python train.py --bias="all" --init_std_qkv=0.0976 --warmup_steps=468 --doc_mask=true
Each number is 128 + 24 x the weight over the matrix's rms, rounded and kept within 0 to 255. Layers, rows and columns count from 0. Numbers have three digits each.

# layer 7 MLP down (transposed), 384x96, rms 0.124, rows 175-247, columns 0-95
104101087116117123119154149136119134133085135122076162114111159139194131151081140158139101078194100160152118127125091103162169137122147139117170106168105085111121143115121156103073130094124146095189090124118104139137082128132110158129126139140123149120145149139108104164134112138147142117
105135119153115114151159185054095087119080132135137124099134101124087095157155202098156147148149170107081128141064132138109123164132104139103129159091134110151156171146135109102212107144108134182124181099141117138175119112113189140102110108086062123123089118143110132112126176090137125154
083116146106163134147134093140125180153150107153134120142116145128126127141122112112134118153137143108165096110142137102151091115111123158135118152109116092128143144121114150134098112126128107137122158145118129122130128125126133133130104137094161130155143109113140126119099156113117152125
127127145134154089140089114180101133132135169094166147094212139188143149104095134072204170140136089214122134097100089162075139099139147132128106139099179114137173128081138052109146086097148096123102128205140121096155152156103114123116130105111096109161131061118145142106119149150086134122
154152118148117165103094191130125171106083122101187109143141078135189110113132125145113165084127152123139155151123121104117135129162132147138145111149138133118161090137087105088084123140060116104144138101147189119128134093165103113147148142113163098104101098140172125108118128132141082165
104100181124121146137104152107129128146117135130124132133114134183144104134147138140169131107100083103092128095151155140121110144146106161090165161145137103102151146080146102118136161121098150073138110165119135141110125136147132109156142101102111144092124106143113163103120190133159155135
124099149123130134122133113132092176121123163130116102147158154125120139144149111113103147104107118120160114097109132137142121122118118138106128107127133101122092127147123128132071118088107146158157138141129132128120131092136159106116139133133121119146130099142160132149151175180118134129
102104126113117218106137113171153062165122125116150137111121139112095093137123136146157128126112127127088122103129150096122129117173140140149103116141137075129094123118163096135157124115132192114112157186142120147091127150130111142183114131103105120137172125122135130130124175126126092100
146132118163115124142114119169156120119165145164142101079092133106143151100108098166114150167167129122183129114110135101157118140104108143102095141140119124134112093118127126127136158099191139119177097113126166117176095124125059175119136133145132104149091109099110136104163168100130122117
125143099135132124171095140174144129127119107160115100109112171128101135106133117157092118163140159143152085089133110114116134082135102127118163096119152152119109172110132072138125133102143131143142121151141091120122121147148098111121127131099100159161147112162156124144152163103143129116
117088127111100171127138138122139082173161151110095192115133170139107145087125109175088146082102119097134145147163137144099094145065130129126134133127070112114098100067138151115123078118152172080147084116149137107139136150179127147160159151112145127114160194133145122141126054108183138135
053112115119122135146121115135185117126109114133144135155137161105101123138116081127138140094168133119150122097128132114118145129119174121134135103142124126145134102138133115144134136110116133105102160141094123129150141114115157125132192131148149124127102122126131097118138124105145155142
170114106139113137124164137133131111158138113123148123090154157111105112104141081122133067149108173160143165103176112145171112134121142097122145084106124107117136198135163126098131151144111105110118150123118100081136130103085105145149097103139101172131139127134146153098140132156095118120
106121088137142164117146119145133130128110125142108162143167093126104165139173149143176085166112146130104132142082136099151169117152177089083117128104147109127131112120137082130113108128118149081129132140167144139122099156121135146129100066169104132122154108099137155140105124130177134105
154147160155120149118120148153130125139126122116144160112120114142146136144097127160124132091126088139113114150128137104157136148122124154157130136118135140109102149091097142099096156123118097104127103129129127129142103128101112102128103158125141119108119119174159129157143095144126113112
158117097136131159113135124132115147125170125133115137152129124126126121132141114126143145126131108123123147147102126121162100158140138086123167140137131121139134136100135137133098143112108123120095147123139112163095164101126153125128116136122129105120142119111115075165120125128131137113
128155117077153082140153151104097096128136103138093092113112116150123196142157089158110145171120119168133140120093145144150181115151129138129093076105108167110141135116133172109131171175165101113113100144135126086110131117129136085087152164141101109141155162132138134109100110154133052155
145124150125124152149130140143123137064125172151088167134119131149107169105136122134132163101118111124119164157139150135139108130137121139134140084126108145148103091138135093091102102127126160147141141108110109100135114102135132085129125126088094153156115171147099138127115169120137131101
141112165144123121119129082170111128109164170148117160124122109135067098135166151118186092129143077111121158101120124177094083171107170197126111137085134119116124163100109123126126092141117125154116140129073155141045156126079097119153113104165155133142110170127125113167159126110157120151
109155092125123104152162120156119196106175094128136122125142149144126139100143151129145119156092130113153130141133130094163126151119092147152134110137140142127146101117084131123112119137144128114115127122142126106119142129114119145132112137101133109110150128106134125112107133112120134117
114130150171126104138119130173142237115132120135111120136142135121131138128152122125099145129133138166149132112134116121141100100115095136106114132116124104137127154128133157140013112153108133119121127121158140122113128133138124112173097132081112117143128128142096137125098151122110128139
122109119104147104160114128179120175107080106111154086104091147119139129119132103123138142152118138123157127116146119116121139129154094131129110107158107119168125131123134094124108124167128143118119127137150148169100155079124129150154122109104152128110160146130138127113115146144144151104
113133134141148173117173088169135158139134125128151136136107137102156124142176122098118129130076105178121073120123131107125138097138107133128142126114118103128156138140133163133093114133110136145140143130110125105096131118117116096166135128130117117124122155131131125136130122116108102144
136122142124118137137140128153129154139130067096134147153143142135093140180111106131104127125124139092153086122144126153143132117161110108124132139118142139126119127161141126136116137150110113114163135137090117106092084164138097115140151129137114136125119102124146134131119119106148138163
130144085087138126148130140174129132138101129115108131114118113131145141130123174128124127075116131108151166097127090149152117113128126159107131107118130147114144106148131108086129136146065100089146116159149134181132136141145136115131158141101106141143116110149086117126115144129136145173
090082101149170133123174122065128149128156107181120163132063118190100106086127144151125146139148109134146119146170074156078120147155172192122150128113055153096093089177165079130104161154184072059120142114118123115063155121140107046105118116119133151139160149150136155138129153109136091164
140137149126139114109122139150130140097150108091125116110133119124121121140127126146143152129137156168132138124117102134128143163136105108138128112098140104083128123138160160159070133118103125133116108114107104126133159112126133114128162121081150131117168132142170126089193165145112111113
079185138120128131126103114142100098143116110124114141180082141142109129134177153094093098142117113117137173137098107111178140123118109109168132094133113080131136135139137151140076118149080149099191166138137096133128124090117162134138131126155111105204117128120120173167129090081152121116
121111120110120157116144109149107119120160134137086148153133136117122106126081127151108100148104120089132119146101106161127192134113093110091109130195122100129120139148128129130112130091098116133135130100122145124097095146129162151160153155129126139141135162153167075172140097142166086164
110176150166117148152109174159095130145126090149156098133163110186118088119087149164173093095128106108091097127179111096192184185126085140106151177198093169075111147089132163105149141118114132094091098118117110216103113129093112112074164129168094139093102138141096112131151182125097118107
105128112157129125128130119111139097153149127114120127146118144087152116106123083147157116143112164113120127113157128129134139123133113146101156123164179137115149120163157111110113138153144134141129136143129109150109145142122126127118158081119123126141132108170127109109088156103122136121
110173150120150117144123131149127163146126137133129095094143164079118132123152112188088121150104115134169115087131111111115162089158064125136118153134116095112115158132133109116089116112115134139120144147169160147081121089118164142144114127086138098153139172087136146153133128129105149092
168133137123124104091169167082197167165115115150086115139108102094168122120129143154111145114117109097136145136127135102135147154127152186156132131077109136155121135157118120079107127129128115114107110111148130094158121122183149108167153129088123156097107117134129108113075102135131119143
133125131155139156162172126133142110120131138117117156157142107116114150161107113099103153132143151118118120105121102147121133123117160133135126119105119110150120115123148099131074125092093074138109132110133117153122146145129134139102142144139126119130132110117124138110137147137159157115
080070139118139103088144119186138098146085150113101139111127133101150163122132166080126160138112129134129122147135150095130130172126123119088115194156135084153137081194130147144153116090072095142115168150122129106171127086146132148117113143129140154087105104128121105178176117151115206147
152109146081131157135094133111119177145118148122127153158121118159119132104123080107143092101124148116100133157142104091158099110136119121128142140115126121129159137148117153135127105119152135145113131149117162138154128136115120153103152124100135134100138128130154131103112119103137133116
128120089141120128131124153123113090156109108171141139166131180130167167102122118140107085169145090152079135162092108132144088153126128119102153143132120152193134122079126123115132119055140106135113132128107128138177107148082131127097108092128130138159143150103114154176140152121146137116
087198178107115115147090142128129069106136135126126118142120100106143118158156116138103139147109099097145137107121124127132120136094122133123150141108094121125140148122132132127129134120132126089123127120144146155138129147138128135123167148122162143125101129111107141136179147114189113163
131154144134154119104129111138124134128079109109136133150145115097152148092103141122141131103167147114124106077154130142131159126117143101127141123115096114119114131114134103137146138099140115110177108145126134102148113122149108140131174133129140085128136161139135141105138137157118120148
154156144135120116159123122142123149104138142125100127121113172144127132162093137140083136112141131136166139155101099126131112134111108125132124115129086115151116143107095148114111122114081133121147084081141126191144124119122155133108113155096145118150144136130105093147160139142157092155
156089141120114058138169173154097095139121123142114093076155112136134110168102160144094088143191118148144141151102096183114122113125115149177095099115079163125155122126155098129156142177160125082206138112148124118164091131107140144107148100165101178159114102100142163120126051104131093127
141085123146162124163094107134081167135144127108179144114146146093112141100152158159126134182144117171169105127114142110137092122132117127093096144124169112127126117132115106159149128110106170106128127134136131138122129117081084120166112098124127124145107157101079130156096103150144111159
124151114110129109107129138095153148124086121089106131129136163136143140143121166132159131133117151144126138145115136089126070106162113117102137164139130135136165095075171097110142123104134174111133139117119157172117118087115157102152110118133133182061091147101141151104174170110129150114
131156117098134077136182105161160070120153121143111125174168113133132115127126096116145137141199114113120110129131116111082150108103138117167088121099115150141080100111144165127148140183100104154093146098132130125089133123141155116127123135143137137145127146153134097139145147099121155117
088149132129090116170097141167123168125130184132140125099085109150136124109149112132112130158139154128147086115142119114156119184111106094113122113123142144093124163130138177116102119115144108127128106116155128076111135085144128158115101099134127162149141124142142120126123113178150100169
134156170145105117128108118166101140114097092126092097147091083128128113127155114185145150162110136115159100137099139129126173116112075114126124109183123102108109114168136105157092146150143124161157141168159167103110130154081126147098117080157150129166131111120128130143157148089126093122
117123120160138139137127104139136177122117153155104133123111151110109132114144121139104139146135132183112107134146134135161142135136120138128106164105129140127083104157132127113124120108110119096105151149138117106136149103099129065168120108084114143111150158122136127147096129152141102150
108143161112104169154156108112140148157085114125108119131154138081118109137117115126145118101163130133123124121120140098115139121110135122109145178166171113127140138131124138095151143094132118091111124117120137123138128126124107135138110120131153092106131128135128125123165132157144124160
152146091128132151117115104116129139125151126097122129124121111135126137143128132105151116108093137104145131127139135130132129128138173075150127111138140147123163098112127129150163175108120149149102148122100114132123161089122120129110144114157129123107159132118116134146143104127113143131
169156103118132111113132116099156142141123152135137158140115129099141136115143132125159121108115127108124098118153141116137093114132127132096174120131126088140130140146126130135114090113123118101138137125109140126122149124147147146121144114114149098120137104141127112133145139141107137124
182174105061118114128129114157107163115091138100111143157112188124180147092142159149162146113127114137120141148122097131119126140107172162120128101110147077124145169097130117125086165128153111112135156155068104092111125075148125165116121128184052103144123162100117172156103151129113120127
135138097086131133140097100145150088097097118163176099112087150206156111122165130129165192136132157126131162110143118090134130109152136155089191149125127095109164102118099107112085219158094129144110078122106106115086141106176135115143149095116142113125107122132113091123124147136167126157
072099170142142107110056123131182072114164173112132129121098101111164106146098194146163122147078107196156119107072135176100126125093088110115080106151104138128138065104139060131171068177086160142138148133125165151143158141145182203122093142136168142127148075096125150118096165140132119082
119110138121142116153148110114151118141142100124104127143097158089116119125136116128146107137138150122135119137101112113146159148111125149097154130157094139116136114118164137085107123129130119094140156131109108115115117142133113120150143146142141147142100104149158116139153119169148120146
141151173113110139138121105141103155115117117145108149129123146135127092139109134090122129113116127146095087151140154140107138136128148123159119157106140096121117100172124177135132139093124119140103122098156106110135147146118126109083109168119112135146160116144131114147133126105156144131
077130131130117089117099089123079122097136154148157134166134155109191167114142150157115104153099119147120152181076139095145139094120133171144089134116134112125116112109157142097144098108148153099112174108092119092105130135103140140120146138128082146139109115140157157185115152151144137168
165166144171132156108084143051139077111135153083153162156126119142162131131181104131120115118081124142093115108119168104145071084098099112138139146105159127104150154061152107139175115156077140116135136137109158132108139130099138058144133131127121147096127108168164142174119157108167147105
127149120136133125143150136160116119119131138104126122075115109133123146148121072120108163107112140154146151168098085117152145115133118109145111116133128145148155126103144146125119154081121125122115130147134110117114156137126117134104142123117088134093109075138166150145153128123156168101
124164143124083152138123145166112127122109138140111145119105141134113131145101129131111168125144099116145147097143093132137103146107140147092149137148114145190132125106094167135108168118150119077104142091121118113156130166124137118111133128139173141088149125153100106153117116125103151139
132110159106113137150119149144130123124132134105125141084112125115114134130129107119156123115150180138125155128144134169134123139125143113123152147104092149138130132101138159116119151105123140124096131129108123132090110140125131110123150148109157134117073124130109103127185132101134153107
116129098145142093106118139141126068139102147114141119145160137138148150108090118125177089095104109117146151138107132159147082114128089100123116128166108119137136157111153102153167081110078117130125088104098133175143105121161155173132123135135164138125142112167127091168133175153135113133
130163111080103123098096136119157134090125128106192140133146108168156139155147158118135121133142122121141105106137121131144149141114092141116135137115151120126158120129134097120154153117111128171087111104077167109098144133167163162104124131142147081101118142087103113160108139132086139121
138101104125125123131152145152181117132134130126099104132144123108077138152106076125135161109082129148132120111108072123167141124116115147089133121155099131138151131130155141097044119129117101148127134146131141144125122143124096146178168093153132135163140119128120157138068129165114187135
190184171107100137162102148159171150069113157175059162140107118134113125128049121142096127131147191077169161139089116102153131095063130128163158116118154100097117108134102168121106159116108107067162090097168094110128113106097130125130131136152130124118164134122080158155142075126175163148
156129112114123134118141133115082099107133131110151142121108149150157146135109138105139128131125153137116152122114148162121107112134150102130129136132147122128140127127111137177160156109140124131111120126120113129123161146108113132113125117134132127124144134126109132132141117103106130114
135153161173109100113163160122159070136123140118138104147120145079108138179141164124118139125073134140133110217131163111154110158112125163106183100123079070140120127140155101156051164149098088112164145109123167182112075112091175123177097127129129120155098050142114168141089116140104095091
083159150137093125148150082093100119114143133121156129148155150096131108172140159098141129116119113132148128112121124117112142110136117140105137133154116102157125111116132116140091115089150100133131113124141148153128142150115107154105163165105126117132147115164110109170129132114143149121
115121170158152135100154142115145061072125106143162098153134166136135079110154157123132105123133160157107110097098181064133110114194115149128131100205137087089125150083118181092129154119135158156108088158110160132149174117078129163149124156150129116123086159111128145099144113156104095069
157129125084129120098110129107126102119136159106119114165120155120123119126126140118120136096099118150097180144141143142128142161106101124114173117134110139154126120095159155108131145104065125134138121103093124135144125099137135160155131151162148113131123162124112100132111142124165114138
146117116139123101120143110115112137108119155127165113088166127135151144109151142115174084121096126131132100162129134096165158184139104132102135139153144143085131104095172135106128124114109138127129122150111135116144124123095148118100129114100149140142150140134126096150113146133134149104
105140136142167105160154118143124174095151130126127124119129133147115123153175151171122123140090122097133083135079121108119112104105118122137114114093123122099129137143115151125097084131153117106100132165122108163138115104105143138181143126099163121182117142157161139133122147146100133144
169092130171175094044082139154113082103088136142127157087144102101164168111109124086125089101154067153142155173171129061113140154079150128142139152137124143107100104199134168086190123080108125101152116134095149143162093138109171138112134160103130139129157071150138148162123137108119129174
110141154119135121114109123206130135118107118159080165160121091143109123097127090111152085137133159122127108114128114107166133149097145121110123130135168166058112142104138119142087119120133113095126148118169102104147134161149129108160152125113144126148149118139119147184088142138149132131
# layer 7 MLP up, 384x96, rms 0.152, rows 176-247, columns 0-95
096157128119127129112147159138105090133119189099083108120159090157145092159105144145063122109141113127137164180146144087142183139115155151153135122139127119168146131132099122155147114133171123147150109095121108129170070132160127110102099109133117141137129088109152141131114079129123121120
125126106130113104096100142142140142123101152130139132121118135183121073136131120119096113139121101099109089152120105157102148156135119127151097134110132136118149141139136123125144125162124123151120139132149094144143108161138123168105141120124127132142087136130090144160138129139123112142
181094085168050084079091141121139131108111128113137095145112099148138111117121136162147106122156145167139091189179158129136093050113144177176148130126064166108174141097132133152118146131141155133141105111127106149177110124200111133108104134147177160111095125124104151067140137085130110131
132110099199156135104132127120132106186087161085106094132144133127139107159143134157113110100169096123128170148141108110148155128127084151131079154070108126145154182114118172148131141162108165107176159111145118176109118143163156118124089143157107153091101116157115134100137142134120124141
143137120111155148131153104116128116133114162121144135087127084096124129143149142135134082132143128156128125121125177140113210162095153165108094137085147146135121116114153144168168095152132129132118136124143105164126057117107187131094079158170152165153114094111120183126121117104132103109
115133152104110130118101141147088132153144135145144109128151172167123118107140133124097126127097144128124112145151153110109108130109156135120120145116114126134152107106121141134139146128150157150141093109108118135140115127146101160100129096136101110151090117099128132135119096132105134160
149151111154088159147124115090124105124088153166128117109133111123114084156124164115101101127167060133104159158147119132122130121115120125103146150113140153110179130133109104140123106177128106115145114077113106113113093141153103112119113138138164171095077154116122123157120137102169126132
148122125130125134066137124122144100115130109132155100091140114157107154146125129154137109117083127124072096152142203108116149135077143174168132146133069111144152132113138130162150134129181113117150172080130168089153133112172161143082144185149144140117110172106115141114152120138098087093
158092155141099120136126147102112142121123146117184101129146117128139090137109118132120131130150114099135127113165157178099141140126082138141120117149096103144158139140087150128147129119171097121133153122145115146089124132112131137126137175164167147103132161111116132117117116121149109138
124140135167055128106135157130107102178109162117089083138143163177165120143107137163109098099155104176117132167134116123110151145123119150101140130085155113118139113162124141146130127112120141131129105078109141128131081161182169139123098166103182170093104159111140149103142112069113140138
134106116136120139128145145112099139137135141138147121120121103129140136139106131111109116130122141138126101123107134123101114096137115134141123141119116134100147109111121142119136116185160110123143108099118144144110111134112156115115098140131099118167123107120132125115116093147156129127
141086111122103094084142138073134132113147123154115095137109096131130107144138132144117128105145153169133186148104150121124159089097177156114077154164095122160108166102112140139161154189200159125159134127083084116133099120138123082131142129160117165137127129149122129097151107101159149135
141134129181085123103119170098119109126147158142113065122144107107133106115133106175128115125146161135145144176191152105118139122152153102093076062095100147155163133109111119138136121115120125181148091094144157154101145174165177119080099146117121154111124098123094122048144135118131103133
146092148153138124119124143086132139144144108154134132170102099103156116117152139109126133138133118129162131174130137152091142121104140108110118082126093154152124118126135122111126101148156131174147142086139142122117151135152157162103132146110088145156108095103115137096120114115122121134
127123134123123153099125155095102105103082117118107137122159096138150131146115127141098130158104108138154139137139118134114100101103127139116132112145106149131121114124125139119128153154144098174140126141165121088105119128114104121104127140133122135125137161154142134114128138122165142134
109117126123138136143087140118107101137153119131101098117143123163154156131132114155157103147130162144100103126099140119107187127101113116099094120095120170113153148159127126128162137114114163130157108088157119110119102203124112132093087111149108143130113155109136206085147136109107108145
177151087154132103131152181100129131135148096112101109120091131116107101143152140119084124154103120114086151168171141124097139117127170133136090066128111166119135129106119124163124126172144123141139111120128086112121135142162161084101123164103111124130119114110149120100110128155168099141
155113141131115115070095110112089077112141153127101079127097088123098128181108111166127123110153144126157120152172114132095112127078125197119115117144183120117176157149111152142137165123145142123106140130119129134097101152157142108108089128153163166091118121185108183116167117084126151087
127119121098136163116116179113144120179102141112118124117124124109117141170142128139095110130124148103113137134129107132157120120118167110137098119108137160134118111167136135130122138141113149106150124097112127110128110157151103103116120107121104140135084161119103127132127140099144117147
146122136107143143113154138121128129146131129179094089097087115163145123130106154173107119117136097114144095147123133104113148160129095162115104142088126123077162153162112107114117125149166142150127136151164090093157083129155130143103070091135118133132115124116104157138138122147125135187
110110142099103117133158164112112128147141138125097122115104159133140120136126140137130136163130108138125147138146152124124108080131132135175135117120134148097156093129143111170121099110122123113108090130127127106137106145124127157090160155129099150133124113102133130127146071126160137175
127119136144106139117128144138131114139096142125152132130138109136144154124117133138137136110169148106088172140134136149100114125099141142104133136138123107129124117132133133166129135140131126148177134155103134157114159146126110147101123131126104145148103138112088108138141155103114105162
153126113122163138134155143123093108140142168134130111123137136123112125120128164149124104104149121151106165136141115098146143133086133139104086111127119112123146130123099136146135139135143145139150157127160123146168122090127164133145131139109151142109125112122122114116127124119101169106
170142077159124133150100132139118147115133113148120123124105105099148126172129132134123134131135119118122157179124152163127152148126137084149126163110128192113173145111157142130108129156117093165142101101125129140104109150146123135127100099156117140113140109115073138095129151122169070101
148161152141133164108105165133108121188129129119114084074170065122116093164069135103145089102150119097099131168150182121134162120095178187114123096110134168083190119126110152159144098166162110128134122051118139153115092133130131087089159144130156179124102164144104103107150137124143136155
156125125116116099177110120108105153128069147164133138100147096150122135109105141104096082149143092124139114152135123115127128158115158121122118141115083154157117144139104132114143149153125137125130148149154106124149108113134102146117084103174194146125135143116113141131138123114149130122
128130160179111108077064151130089094067158102139115113121153111124098102153148161108098115086120110163159139134172176102106128085109139179138125124108118107128122100123069148126127129181164134171139107142139142121153138117142139157109084157149169149145140115094090126127135119130147138105
170116112153074152132177136126149113097110154152111108067096138122129119116124150161161097144143113147096204126132114124112113112171127148127078113140117124109095153140097147106140153175110143134124120135142098160151137112155163124109135138131101126088131136136149127079124100093137160096
171155113183084098113171126124128121157119150120115102092147091121172134100102142107163138130130070182182160110156144128162164063098082152176117104117120122123161147127098178126168114143142117130104137099124103159130111155106137097130079160176134156102102087110155140076124102095158114135
111105133118123135126110131106122098143091164103117094118133136117141150163133119166129129144105147165125114144126095126133098134155095094140138106144182145129150148119146111142131133126134134124137143129131109125120100126130127142100107146137137156135118164113085152101132141100127139129
116101148129122144145093146113110133158118081127112086114117164156110105117139118164129129155153122119120120150143162171099122161116102124117095110120092148090162137128098124139131109150186102115123119121120097109108113128099097127095106137154126142138111097134124160073151129111141111170
119148109138112148090145186082100106115134098154126102123120118174133152181123156095092121121135103129148106158091112094134131109118131139153094117074102131107172116157076141117139160136130121128136153111137141166166078076174139127126079109133143161156118159147104135090093109113124134137
126096130124133104120112145091106111143131139136163110129100087160113095160153102136121099127115133146136127149134120125135114121113125106111112142135127109174124137159163134147139119116127131175122134136140113140129106138188132198124141110133117146137132101108139129101164133097110143143
105120138171125123094107154106134088087123142144127086123138087175166087155117138171124146161152090101114160155165180124100130094091127152134102126141143176147139179169089136122122161145132084182113155119172137135090132131170131153110123185096081144086087118138104134115128112082144106096
109118126146121099095158152137112109097122127119136084116112142130120147166125113139074131136128093160137178119142100114146137126122128098138099081112141098126131145128157123164120125137134109148151132134141107124120132111137091132129114112158139136127118136103129114144162145143159108159
141143115138107112176140145091113140132096156106058103108121128140093118107140159113179086122138115206090149125127129147115124118118167142167138088064140139082112100128125104111169143147111140122122118095143123157171080143128132142135094154142178166094116092109132143104140127111143113112
179092098091095142132158128103142133121126136194157142132166169158127130116129155082160127123128127169154117122129150130131115112145153113153105119145124144115126153136095135126142130140158143154126091114097124139125106119113132113129117102133105124115094120136126108113135101095098168129
130141125119122109112134163081152133135133142143111092100121144159121111123144143129121133141106086151127144133104151174116136100109113116130118147128106168104141146131093122140108121176120119135132145114154118141122138127094136129144117121126145147134127112096113114117139160131162129121
162129119122153134124121144133121134179092151133092101082145086166174104120068127118121100160122118098127125146122136129131147133096172169116101147111147158182129153147141156158157114120123117129122126111127103135120073108147108128137142113163111110125099161165089125131130132132138129161
168091079149142107106148162118137125143100114127162103142118085137099131139109142154106086173120113119131145139118106141131123123096113145182101087137114145097161124140121132122135148151127105118169160096123168134124126130123135105088096134170126186125105141106116144135109108097132094129
099152153128134143148104116114056127151110121140113132076119081143164139172132101148127121099108157172088134133108133155103192138112137107128083143063122126098157131102153138122165159111150138147137086109154133161097087139156125158097092115159147140139064097133165136147140124133178120139
191145119121121131080142136132100113126126139139149090126172106163135095088065116118121128123162125102145139125166146117121124142126143172152108094101111113088133105146100141162165195101151106156099128104138144116140117127131122128110118104097131150135154146098099117076200150077120108100
137054164167124139137147089118127102123085140142179158138133132128163130101116108168105148124121143144125121143123091131115124108139125136149108141100095105126137097189105127114127160111110122140120106113188103119154116132174118193085145175134113142101138081137123128130162146139114103141
152133136151156096093139131121110141165151091148089092132167120160095119152126181124124078137129094106123168170121135131101103097108158150102100129137078133128133120101126113108115165173136107153150108132161176108147118085162119151124143139154125134120139117138109135122141107082152111086
147101133150066132128134153099149130187119191107140142094161096165180136163129149178092155126153105118088111160161098147125101139088130161171135130128120133088098096134151135119149142118151081122086108104122117151130144171110150112127111114145136150106135141151073161147125086118153121091
131111166137088095102156113123115126121152140117147105103134136142138114119106109159125119116141119116097123136161154114088109126140114153125151091109135112125175134106123146142118153140134112138149128107140140107115110144113121138140151116125138155121150098092150134091113084123103174121
121116131137130126145109164091132132144135127134110129141110119130158132140139121119118132097111128144144151136114115128111124121132141136136102099148118147124121101134131137136164117148153165141148117129108084139139140133103143137133080101141170132140114120123094114129118138119135093170
102132116120126129122142141133105147102126167139129126131158133147142120171148114158127099132142108147106138136150124162103150101104121155102126141127152142108126129129111124156152119157143108123141123132153111136154101137123140123118150118103135109144107125130116117117128137135124100112
116130129116145127127115154149121154124122097142153142114163121141132112154143131144105105127097127118112134127140116127107115130092128136135115098135127131141157118107140111105147147117134112160137131095142115131135091151121126133100109100134117136157110120146137128114138088118137112123
151108107104117107144140176126147106129098091131160117140126166123103130116129108135106148128133160168141103148167125085095152105102141103165104116104112175090127169156149126126142116081122175164131109101115141154137079101108131084082104143119117163094150094132063184068165104149124109208
123091071131182092103107109139095085211081171079105138140133159151163100188107144153082102130141074122137133121152141162147085073115108142111123118119132129116153153136084162131117173117101116137128070134137158176127122139164133094126119144156134168100115106096137138118164079094141131166
127141156134076141142157136095134078110106162135127111135130111114095113129128130169060083124115083126095143134133161147133172180086171139147125094098105176056142127134111110167129134152126154119143102049104076153149072140165112128126085120186147125120135119090144103130136115177168148119
111116111134098118130137139102150117084141131136128148145141100123101105122134111158115109127163128183113130131127120093118148124108149146149114144133133114114135116114139107164138127090128107155120137113156108109168124124108150117112121139134118119113114119132127122127141099103118132096
122098109111128142131148129125115145119126150152134134102126131120134143172124140152127144109128102113101102136145155142099119149121101129099118135107115136119150133119091179141143207129115142121113137119136131176148101115173094138128118093161165150160138107138134143103166084117141147126
116135108128165116113144187115097090183105100080070067130123092131109102117129140116104114127160131121128137128154124115116105135086172157139116070103128145147166113138157157147132140131104168125164107153146109192122118156146128140133156118132152138127120082132186125086105145128183122093
136082146134069106112137129113097132117159107173110115130123155144176121110123152162139153076090122114126104153182114176068150095099109168166109114141127116100168142165103153132160137139155075156108109118087090159121128143092165131120097112158159158118127088111144133077186139110159113153
143123138149130105112147163110145105177146122154141113102149124152104105127148132157126137080110106138110092119148116105148107130142131144111121126123096163125128117095144143134142135119141136129169078074112078137122115137128141130095105118178165179121108084088127140120132160146189125173
177098121099147101137164110083135117108135129191168157113138129116143113113141138092122090118120125131124157133152176137117134127115130141152132110133135138066137118144113137151140163124148154158126099146120110107138134121115192125122084106125099149100145110097140130139132131122122120160
144163169122099132126129131124165111133073132153167125127122108156140111122105115135102135153114127119134102133147130102141133108149121139125079085135116159118150145130089111144138123133127142143136083149132134154148096130102137106104119104136155112126140138103120108143110133119107110137
113121094118137116139147160107087105092118111104126103116165100177107116185132112153132085080129136093133119142208185140125101090115091123143119095108154175144121114175115170177109158156161078115134143103159130124135158112098139129124123181142110159118094132114114154117101138116157119124
110129105142128125102106127119100131130085166126153110104180141136145119192123145132145110104165056118093166148139145147147121136117116136128079157119146124105112111154096087178174135133125111104143095120121119162152096120139125134143138106149142140136115139101145096159157098111133119195
107106170113145119116137108141088138131161125155155127120135139156109148104133118140064109124125116098102152142118171095078113135118167122149101139097160168141147141140150156185107108140125154133136144115140094125117095113145128128103083111125129141104100132142105150142115112105094123137
141114066121108084094113121075143090087143143189145114117156103161120107138117181159115101102124130117062151154165159141144094109116149146102127113140137122096164134116124135138166108174148147135115110088083143147125131168203148110116105121142143149116136138073194162110171079105157166135
112125114117121116111130135121172130156124118146129126131157104125122116163120143146098136131159112116132134128161156115126103101111118125137120137167132135113156131128152131133126113164121121111154126125136109104117155133109140119130130110166103135134121127126134112112130129155164098131
115142115140126044100108139136115130124136180114163104115159138138155096150097129110151108096148054108092153135137126123108116129068114176155149142102140116114167174155069170128134124156165138118154056116162124140158131173169168175097117156128128166057091141096127148137142094140084152100
171112138156138095149140112131155132152120127118144124145121092133119118100124143133107097137139141134126122143138118104117130155110136141133131098120107127117136098138120138121146131133151120117150126112095115150160131134129185133117087108133104139113095119123142151133126105130124139117
148113100186082126164117121096127104127094184113147119112161088172140088178137157141114158102134080162092144111164129127097103181068121143102135137111177094086138120169117158116142137166119135115131103100091123123140104138160157140110082152146116144110061133099140123133124111165127167132
111098129135092115122143126110117117091128124144157102125137094136101131138087127138104129077125107138143128126107165089153151105126134133118097126152120116162133148120133154116156150107140156187154144090143142098096113170108115163131109104136128143145124099139119159072108105141156156096
130131144116144107157147137117137110151130120132130114168133120110110139124131123132077135149129096187123137144119137149122128108077123103184113108119100142127137111130159123103150133143131138159117137130167063121147136113130088170123137149121128114116090103121087123114117134109120122135
131110107148142128097138113097136115125127115135086081094140109131106116114127169184111062142109071123137121146098118150122117144135098142156103132096118109122135148159115109148156136164104116161182136112155120137160100166136114126129122098131122143098130152118128197101169110129174111161
103114139126141124075146172120146085129108206103077098073111117187124092176156132159124087079104115132129170138183143135100107081127143142164159095141156168126163105147071136149147122134163120145118105100109103152160158167150114132127131157133123149115130117108114165083118115122153107159
189146103187082143101130134093129107179130154118117105109131146137151111138109111157123128118159134150167153163129105128131145127164092164136101112112135165075141092170086137160151098125118117117140109122112145142105121134111143067109126112116132134100160115146108113136137112109149120149